From a checkpoint of a small transformer trained on Wikipedia.
Architecture: LayerNorm before each block, learned positions, biases.
Each number is 128 + 24 x the weight over its row's rms, rounded and kept within 0 to 255. Layers, rows and columns count from 0. The size above them is the row's rms in percent of the matrix's.

# layer 5 MLP down, 256x1024, rms 0.057, rows 218-255, columns 896-1023
size [100  98  99  98 103  97  99 100 101 103 101 103 101  92 101 100 100 101 101 103 100  97  95 100  99  99  96 102  97 102  97  97 100  98 106  99  97  98]
[[ 90 114 160 144 118  85  80 108 163 129 123 125 128 150 184  94 147 137 136 126 125 159 114 117  89 116 144 129 103 146 129 133  77  89 132 138 153 106 128 169 108 161 121 105 119 100 106 128  94 122 151 161 114 130 125  98  99 130 137 118 120 133 152 118 186 128 154  80 134 120 158 131 155 123 132 150 156 145 116 109 102 121 111 185 131 124 153 103 119 121 121  68  65 172 119 171 109 121 128 131  86 134 113 138 104 144 168 146 114 128 139 149 139 156  93 119 159 140 112 105 170 154 123 125  96 163 120 119]
 [150 109  84 109 129 118 114 134 144  97 132 125  86 150 125  85 143  93 122 131 121 178 157 113 105 169 152 117 158 160 125 137 169 152 122  83 167 149  86  94 102 123 153 116 123 138 112 162 151 111  98 147 115 157 129 131 146 136 162 165 126 102 134 137  99  94 157 143 138 124 146 118 102 102 139 104 126 136 103 144 134 116 136 141 125 131 142 113 175 146 102 118 170  90 122 147 136 123 132 101 122 154  88 132 149 151 165 113 116 193 140 136 106 105 124 133 134 102 140 112 136 124 149 135  99 151 117 114]
 [125 116 126 125 169 128 118 135 144 156  83  97 136 129 132  91 111 105 138 109 173 138 139 126 143 139 189 136 152 113 128 137  81 134  77 107 115  82 121 159 109 129 173 148 131 109 148 161 117 148 147 140  81 126 170 127 150  81 108 115 103 132 154 127 150 133 151 150  84 134 118 112 131  85 140 158 141 109 123 108  96 129  92 117 178 140 164 137 143  65  92 127 110 126 143 106 152  96 130 138  97 102 131  98 108  98 142  99  76 169 129 116 118 102 140 164 131 116 117 127  94 130 145 132 144 105 120 146]
 [159 114 116  91 109 149 112 188 160 129 157 117 104  77 112 149 144 120 145 147 136 219  91 153 140 128 110 113 174 136 126 111 175 158 111 126 137 134 139 140 119 132 155 138 137 104 133 142 122 128 139 111 117  99 133 143 162  91 131  76 112 104 141 127  98  78 132 118 162 115 150 112  97 149 102  71 177 119 109  68  74 135 133 133 137 135 163 179  93 112 138 146 133 138 151 113 123 146 103 126 102 122 117  92 111 129 104 128 126 183 117 111 164 118 191 126 159 145 103 111 102 127 141 117 146 151 137 178]
 [132 139 170 109 120  72 117 117 136 158 125 119 141 124 113 159 118 145 135 149 108 145  83  98 136  95 120 107 136 110 112  91  95 131  85 133 171 116  95 124 140 101 159 117 138 128 142 132  78 140 107 111  70 127  52  91 137 130 127 133 134 149 148 106  87 117 125 108 210 158 133 113 117 104 151 167 127 141 154 116 126 134 136 154  77  92 127  89 146 128 154  74 174  77 138 145 142 107 148 134 129 138 130 133 129 104  92  94 111 131 123 142 131 133 141 104 135 101  92 109 137 137  88 122  84 154  99 107]
 [104 107 142 153 163 121 122 128  81 138 120 129 161 136 138 155 154 112 140 114 128 133 114 146 137  91 113 148 109 154 136 157 121  99 133 212 119  99 122 155 161 107 175 112  84 168 186 112  89 139 107  86 130 138 122 121 145 124 117 135 103 120 126 148 133  94 113 149 110 120 125 127 138 164 129 130 136 125  85 121 134  81 136 143 130 171 134 127 109 130 115  90  96 113 110 121 158 134 128 129 163  60 132 100 116 128 175 154 125 111  78 127 110  95 144 119 153 149 101 123 134 137 171 155  78 161 144 138]
 [143 112 155 136 141 112 116  98 111 171 101 100 160 105 132  98  99 113 149 132 109 145 130 131 125  76 117 158 162 132 141 180 154 121 112 138 116 157 151 112  99 136 148 126 135 143 103 126 121 124  96 122 116 135  80 196 125 109  91  88 120 112 122 155 115 142 123 109  85 119 128 106 117  91 122 131 102  87 109 122 123 156  77 159 161 111 192 145 151 135  76 126 164 155 114 113 189 113  98 114 119 156 124 133 133 151 167 104 123 157 124 131 150 157 119 133 102 108 140 135 133 152 167 146 159  81  89 118]
 [127 173 147 162  92 181 142 125 149 120 157 122 129 137 137 102 119 132 192 127 121 139 146 159 132 102  93 137 127 151  89  99 174 112 101 111 192 161 129 133 126 138 154 137 129 124 136 184 113 110 117 181 117 164 106 125 150 116 146 139 145 150  88 154 155 111 165 117 167 110 153 133 126 145 139 132 166 147 112 150 169 110 122 127 123 121 144 148 103  93 124 154 129 106 153 131 132 146 103 126 122 126 115 123 149 140 120 120  83  92 155 124 144 165 163 174 177 112 146 131 132 144  97 173 101 120 153 145]
 [154 132 135 132 127 158 117 129 146  94 120  47 166 158  85 174 150 104 117 100 163  69 136 140 102 157 151 124 121 133  95 112 148 107 149 129 140 152 153 128 152 102 155 135 155 100 135 121 164 150 109 102 114  96  83 134 166 122 121  89 150 116 120 120  81 131 122 137 182 124 128 144 133 144 162 153 126 159  97 123 124 191 127  88 115 114 117 135 137  99 123  90 125 128 185 140 104 132 145 121 123 177 103 151  80 114 171 129  91 103 116 159 118 114 107  79 185 104 148 116 148 129 122 155 118 151 127 162]
 [103 113 161 135 146 137 113 141 120 120 130 142 128 160 133  99 124 169 108  80 156 142 151 131 150 130 125  89 126 127 139 168  92 108 105 160 156 114 148 123  86 134 112 128 104 132 136 145 136 164 116 122 145 143 146 138 119  57 145 118 124 106 158 130 106 119 111 123  73 130 100 109 126 145 168 129 128 153 107 148 114 182 122 127 133 117  94  88 105  86 144 112  86 127 105 103 161 134 121 123 149 134 130 168 105 189 107 155 132  88 119 179 107 151 116 131 122 166 128 111 119 131 103 141  97 147 132 117]
 [136  72  97  74 116 125  79 121  93 111 104 112 170  70  77 127 118 112 108 174 124 112 118 133 118 162 137  88 129 137 175 129 138 145 141 126 133 131 138 140 117  91 102 126 134 115 113 120 109 173  78 161 126 132 111 132 171 133 133  97 124 120  88  81 140 122 156 121 143 113  77 106  97 124 135  90 102 128 131 117 120 171 114 117 107 145 155 162 136 112 103 115 144 140 152 131 173 127 137 137 165 115 154 108 140 143 152 129 150 115 126 118 157 111 110  92  96 151 149 136 104 140 117 118 141 134 109 154]
 [ 87 101  80 142 122 106 139 127 163 152 113 120 144 115 134  98 128 119 106  89 133 137  84  84 126 146  99 117  91 129 122 159 119 149 165  88 141 128 132 161 153 126 135 125 132 120 136 130 158 143 116 144  87  93 131 155 135 100 174 153 140 135 175 123 168 131 155 145 150 124 160 149 112 130 120 149 163 108 148 173 128 118 150 131 133 145 127  83 125 127 128 141 172 135 108 121 176 114 118 133 163  59 127  84  84  80 164 145 150 147 112 129 112 124 149 120 108 133 126 132 173 144  84 159 132 137  92 143]
 [101  78  60 119 162 144 107 141 158 139  72 120 151 160 118 105 121 116 122 110 102 113 149  94 131 106 121 134 121  70 111 127  59 134  67 149 153  87 132 115 157 122 115 110 117 161 114 114 136 122  93 144 116 136 164 186 111 139 155 147 107 121 158 115 134  80 163 118 129 107 149 148 129 117 117 120 100 159  96 171 122 124 122 190  95 134  91 118 144 135 116 130 145  97 129 144 154  98 142 110 141 116 136 131 153 114 131 172  98 150 107 125 155 119 138 144 159 112 124 143 151 143 115 126 111 134 165 145]
 [130 165 119  86 142 136 101 166 122 147 140 140 162 117  93 171  82 112 140 125 133 121 139 165 123 101 127 107  91 113 183 127 121 158 119 141 163  98 175 102 138 130 131  95 131 112 106 126  93 175 159  85 157 111 121 165 143 159 163 161  81 121 109 106 106 113 151 153 151 113 130 138 118 143 148  98 165 122 141 118 172 122 136 161 153 156 128 135 128 128 127  90  95 141 129 180 108 153 119 123 151 102 138 125 160 141 120 111  75 141 153 137 141 135 136 162 137  81 115 126 116 150 165 143  91 100 153 185]
 [152 107 131 109 142 149 133 151 171 150 117 118 114 140 135 108 135  99 125 134 123 137 145 143 135 115 155 129 128 143 135 188 126 169 121  89 159 162 153  95 130 115 152 170 118 141 124 119 145 164 156 147 162 130  91 128 162 113 156  89 129 145 128 107 118 156 142 118 153 162 126 104 152 120 130 111 106 129 125 128 111  79 142 157  89 123 123 113 125 115 122 104 117 196 114 114 170 131 103 152 129 172 148 127 155 140 171 119 118 170 124 157 154  92 128 128 169 113 137 114  62 129 141 110 104 119 101  97]
 [151 128 135  93 121 125 165 113 138 161 112 142  87 113 135 127 137  74 140 147 124 130 121 151  93 129  58 146 173 133 111  96 148 123  97 116 137 109 127 139 113 147 156 144 141 108 108 108  63 141 143 112 135 154 127 139 137 152 180 155 150 158 147 110 124 130 144 147 123  94 137 143 150 130 109 133 136 119 155 152 112 149 153 102 132 111  97 114 123 139 156  95 146 139 144  85 124 105  83 102 106  86 139 125 106 130 108 129 124 103 123 121 143 141  93 108 123 144 112 117 156 144 151 124 133 124 154 149]
 [123 135 147 133 125 119 122 125 159 106 182 134 121 154  92  97 119 132 111 120 102 100  94  88 136 138 112 129 133 124  98 146  84 120 133 109 130 102  90 119 158 108 121 115 129 118  93 141 130 134 175 125 122 156 141 102 142 116 101 129 139 132 130 134 176 168 170 119 116 113 146 131  72 120 151 149 155 101 120 118 149 104 148 122 116 117 125 116 138 111 142 130 125 155 120 118 121 123 192 124 129 138 137 126  99 102 148 163 157 159 113 136 124 133 180 108 146 191 126 167 135 150 142 131 123 162 139 136]
 [144 110 136  92 103 108 139 124 118 130  97 152  88 147 109 131 124 175 113 107 116 203 120 133 107 117 149  90  77 115 137 154 109 136 164 127 141 101 111 111 140  79 144 121 117 120 156 148 107 131 125 113 113  80  66 166 160  79  95 141 133 132 155 131 158 134 125  98 126 129  92 126 139 166 135 172 115 111 138 141 112 122 105 147 137 117 115 146 116 116 110 154 111  77 102 166 138 131 139 108 140 118 162 144 114 111 117 114 110 135 161 146 123 102 122  98 113 111 138  71 145 123 182 140 183 140 112 111]
 [145 120 156 155  80 145 105 143 113 157 120 113 102  99 106 104 158 115 136  93 100 147 134 139 109  79 163 169 108 129 104 166 176 135 154 124 125 120 117  93 147  81 130 101 128 125 140  96 140 174 145 133 113 126 186 131 155 160 151 119 103 160 148  96 134 112 108 141 127 124 117 128 104 128 130 130 146 108  85 120 141 123  76 119 112 125 179 138 134 154 168 134 129 128 160 144 118 142 129 188  89 155 133 127 141 111  88  97 127 154 138 116 129 173 130 152 119 140  98 128 152 120 130 147  86 149 153 117]
 [134 127 129 149  77 131 152 130 158 131 143 153 130  93 124 101 139 108 134 161 111 120 137 107 104 109 133 122 111 136 179  67 119 127 118 106 106 126 130 139 155 134 134 120 171 143 167 113 174  98 131 184 128 117 122 155 113  92 103 108 132 148  84 139 149 153 117 121 114 108 153 135 179 107 124 181 128  61 137 133 144 108 103 109 115 147 121  91 178 149 138 171 119  84 134 127 140 153 160 112 129 114 121  75 121 102  83 126 182 108 110 135 114 116 117 142 181 144 140 149 142 118 133 152  84 162 117 127]
 [142 133 157 128 127 107 120 139 126 127 152 137 143 166 140  78 130 142 103 153 127 168  82  90 133 159  98 149 114 148 132 125 157 130 134 127 106 105 124 116 166  96 144 164 102 176 101 149 131 172 111 139 149 126 141 143 119 146 144 152 137 115 128 102 166 124 124 106 130 113 141 150 120 127 127 123 160 190 138 151  93  93 120 139  77 123  98 135 118 109 120  82 117 128 119 121 133 200 101 100 110 144 164 128 148 101 119 159 149 130 132 122 151 126 129  95 162 102 111 129 156 125 159  82 107 148 135 167]
 [108 101 131 158 100 119 148 151 107  86 136 125 102 112 132 131 157 128 157 111 141  98  87 112 148 117 154  95 137 103 157 158 167  83 154 132 132  80 153 151 121  97 149 141 130 116  95 140 161  85  98 123 153 138  94 165 103  76 134 121 146  88 129 146 155 120 119 130 156 130 104 168 132 157 177 142 169 132 116 122 108 144 144 126 151 138 150 123 115 128 154 163 131 127 141 129 172 167 136 121 167 128 143 131 120 138 143 137 109 140 152 140 110 160 146 138 115 143 149 149 105 120 109 111 149 150 123 193]
 [117  97 115  98 126 151 109 101 173 140 128 101 157 147 116 111  98 162 115 107 118 125 110  94 135 157 159 151 150  88 153 113 138 161  95  79 116 142 118  97 142 118 138 101 135  64 191 130  97 145 149 117 150 163 115 121 114 102 147  99 141 153 114  89  93 132 134 126 151 136 100 116 164 158 113 125 106 119 141  82 140 121 152 115 156 183  90 157 134 139 124 151 128 121 137 153 126  88  98  86 119 151 146 120  94 116 111  71  96 132 111 132 128 152 166 116 121 105 100 122 138 124 153 124 130 107  95  85]
 [146 152 143 131 136 131 139 107 172  80  69 138 135 119 117 142 159 157 129 113 140 137  91 135  77 125 122 116  84 126 145  90 104 115 112 124 120  91  96 132 104 109 139 120 111 134 130 147 157 106 136 122 117 107 170 114 121 153 148  97 152 139 183 105 149 139 160 144 142 134 107 114 113 115 134 107 121 130  82 123 145 106 128 174 109 118 104 115 125 111  80 115 151 138 113 142 125 137 145 139 101 174  93  99  99 144 114 125  84 134 105  97 138 107 149 100 137 156 126 122  94 130 152 127 142 123 156 136]
 [135 136 145 111 139 106 100 105 159 106  47 142 165 129 122 128 129 128 121 107 132 155 122 163 106 155 141 148  81 156 152 160 131 133 156 131 181 168 149  98 144 129 117 167 176 143 111 163 142 106 134 124 129 150 148 157 136 106 116 110 135 136 116 100 141 129 148  88 189 153 125 168 111 134  95 125 143 143 102 138  70 100  92 115 181 149 131 160 156  96 115 112 152 130 170 143 128 139 119 127 107 130 109 116 152 160 142 115 118  95 144 143 120 121 124 120 110 135 154 134 148  99 158 151 119 151 133 166]
 [131 104 114 107 101 123 154 164 107 151 104 120 163 114  87 149 123 137 120 122 125 113 112 136 136 131 107 169 143 100  97 108 148 173 175 145 171 138 163 103 123 100 116 152 135 135 148 107 105 128 145 124  80 127  63 115  80 118 132  99 162 118 128 138 176 183 125 146 121 146 115 148 117 122 133 126  94 140  96 153  89 128 110 137 156  88 107 104 137 132 142 105 151 153 165 116 128 119 140 131 133  82 144 119 159 132 164 154 109  74 148 115 121 165 108 103 131 113 105 120 132  89 131 135 106 142 115 116]
 [ 97 133 131 131 119 148 148 176 142 121 142 118 115 153 112 137 113 143 108 118 110 116 159  86 127 110 101 138 120 133 133 109 108 134 127 127 142 116 103  91 146 119 160 116 149 152 142 135 144 128 112 119 130 152 100 113 152 132  66 130 114 115 132 117  99 116  99 151 120 101 121 149  97 157 129  99 126  85 129  92 127 136 123 119  85 117  95 101 114 118 105  85 120 147 131 141 115 121  68 191 148 125 132 107 111  93 116 123 124 163 125 137 129 150 133 104 133 142 115 144 151 123  84 137 101 148 166 155]
 [130 152 122 145 133 170 137 115 133 163 133 133 111  91 149 147 132 164 134 116 155 121 112 117  89 116 102 144 109 157 153 142 141 114 153 118 154 138 153 119 140  92 133 118 145 141  98 100 137 127 150  96 135 138 122 111 106 160 126 153 129 143 134 143 131 108 131 113  47 144 134 153 125 138 166 118 113 114 112 123  86 156 118 115 150 107 117 125 105 157  73  88 106 145 148 203 110 128 119 101 145 141 155 123 134 120 113 114 103 136 146 115 134  78 128  69 130 112 149 126 136 157 115 127 125 113  90 161]
 [186 131 112 130 125 156 114 153 107  87 135 136 103  91 128 150 136 135 106 128 146 162 101 130 123 145  92 147 122 123 146 116 115 147 136 147 122 166 110 147 100  91 126 156 115  80 100 130 143 162 131 129 119 134  83 101 118  96 156 124 143 101 120 151 141 153  95 129 134 142 125 114 121 125 125 154  92 166 143 133 134 162 133 104 214  99 143  70 153  51 121 185 182 138  83 115 118 125 115 104 133 115 128 107 138 132 116 132 159 140  89  98 123 102 125 135  93 133 117 141 149 145 175 151 118 151 156 110]
 [112 125 138 149 105  96  95 148 116 133 196 158 113  94 136 135 114 134 171 150 133 103 173 117 152 133 123 134 144  86 130 174  97  95 121 143 150 151 152 147 100  81 138  95 143 123  87 133  91 117 125 114 151 111 139 156 139  97 120 137 155  84 130 139 127  93 111 141  80 145 107 112 158 147 177 132 150 100 166 131 106 172 110 111 107 112 147 175 135  69 179 120 141 138 100 142 137 138  97 157 145 101 122 130 113 171 161 165 135 146 130 144 127 159 138 142 148 116 139  96 126 151 155 113 140 119 136  73]
 [139  90  96 160 119 133 118 172 147 173  92  84 113 131 150 131  98 107  91 135  98 155 122 110 110 169 176  95 150 131 103 136  88 136 159 141  98 126 134 103 165 126 125 134 133 124 143 117 122 132 101 103 146  92  74 166 129 155 134 136 124 103 142 126 109 132  98 111 159 167 131 134 144 146 141  90 124 147  99 104 160 146 112  79 131 142 120 123 138 127 106 152 110  96 110 105 145 113 104 133 105 119 145  91  72 115 109  97 121  90 139 113 173 146 155 181 188 136 144 126 106 138 151  90 142  88 102 106]
 [ 98 117 133 113 118 118 125 181 183 153 136 160 111 122 176 128 114 107 127 124 121 131 125 122  81 118 132 148 187 165 117 138 115 147 159 125 142 124 131 153 168 168  81 102  63 125 139 131 140 172 116 106 131 129 151 132 174 177 102 101 149 140 114  81 123 140 132 122 127 106 138 109 129 120 149  77 140 108 118  98 152 137 119 100  96 105 161 137 117 174 134 109 146 103 132 148 124 141 149 112 105 131 144 141 131 165 130 111 119  99 146 157 125 131 130 129 106 139 124 103 138 139 140 129  85  81 127 173]
 [126 123 120 136 106 103 139 142 118 121  92 117 171 114 133 104 133 147 125 123  88 106 120  93 146 156 131 109 167 113 125 121  62 134 180 150 129 168 128 163 123 147 100 122 160  93 152 130 105  76  73 109 107 116 141 116 142 139 122 134 102 132 176 124 140 178 112 122 144 143 189 165 140 137  96 172 120 151  78 147  87 109 154 163 158 154 161 127 149 160 144 129 153  99 110 116 138 109 114  97 135 137 142 136 136 137 108 164 154 141 114 143 124 137 116 135 142 156 123 115 202 125  91 156 143 116 121 159]
 [117 140  85 141 130 124 105 142 140 144 124 150 143 152 114  96  97 150  90  83 164  87 157 111 132 137 163  82 127 122 107 141 125  86 105 150 137 112 142 129  99  82 142  98 122 177 109 157 186 121 134 122 115 136 108  97 152 105 125 147 141 113 118 120 161 102 142 128 186 126 123 166 177 165 108 115 147 103 174 151 142  92 135  68 134 114 138 152 125 104 156 165 113 163 116 127 146 142 125 112 135 130 103 112 128 147 127  82 147 139 144 125 129 129 134 123 147  88 145 113  92 135 134 119 129 153 115 112]
 [138 113 115 110 110 143 126 121 116 106 135 139 122 100 117 153 123 127 122 133 153  89 137  83 144  95  99 112 155 152 171 137 116 139 131 111  92 131 139 101 175 164 119 104 104 159  92  86 183  90 103 111 132 119  94 137 125  50 134 146 121 136 114 134  96 125 102 158 158 100 121 140 129 101 108 104 100 174 135 108  79 151 154  83 128 111 136 120 119 102 112 106 130 119 127 141 166 155 118  95 123 101 118 122 108 133 148 132 131 131 143  73 133 122 131 125 102 126 128 176 108 118 115 102 115 115 100 112]
 [102 121 144 119 136 124 112 105 103 126  94 132 158 110  95  86 116 134 123 111 166 120 144 141 104  84 146 157 125 120 138 140 108 202 112 137 141 122 117 105 163 183 150 118 130 132 149  95 106 136 111 141 107 164 118 163 135 114 130  84 213 125 190  90  95 154 110 125 142  86 105 139 135  92 107 129 117 141 126 124 156 155 113 106 128 102 110 120 126 120 107 131 122 112 146 164 167 147 121 147 139  88  95 146 116  94 153 133 164 163 146 131 116 129 155  91 151 121 111 130 156 115 100 117 117 105 112 113]
 [ 94 105 122  91 113 115 119 104 145 159 107 157 131 118 133 113 160 143 134  88 152  98 144 162 137 149 183 128 157 104 128 139 124 135 156 126 134 141 144 133 136  90 133  93 138  85 156 113 101 153 128 151 127 108 114  93 121 139  99 140 112  72 113  73 147  91 101 139 145  97 140 118 136 121 117 115 143  96 156 124 129 125 146 120 111 131 100 125 118 128 126 117 162 172 122 118 151 151 116 141 155 136 116 121 109 106 105 142  85 166  92 152 152 185 133 184 123 139 140 118 121 116 125 156 120 134 116 161]
 [138 190 108 158 103 130 137 153 116 127 115 154 158 124 129  96 130  91 124 112 127 142 163 170 140 113  95 122 133 111 134 167 120  94 137 106 128 108 117 112  99  94 166 119 148 147 137 130  76 142  99 147 100 106 111 133 143 139 161 170 125 132 111 136 125 125 153 207 116 155 123 111 144 113 161 100 123 158 136 107 133 101 111 124  85  93 128 132 140 123 150 109 132 115  13 134 151 139 184 151  82 135 149 134 129 130 179 108  92 131 150 129 141 112 155 156 137 156 149 120 147 126 117  83 134 187 141 134]]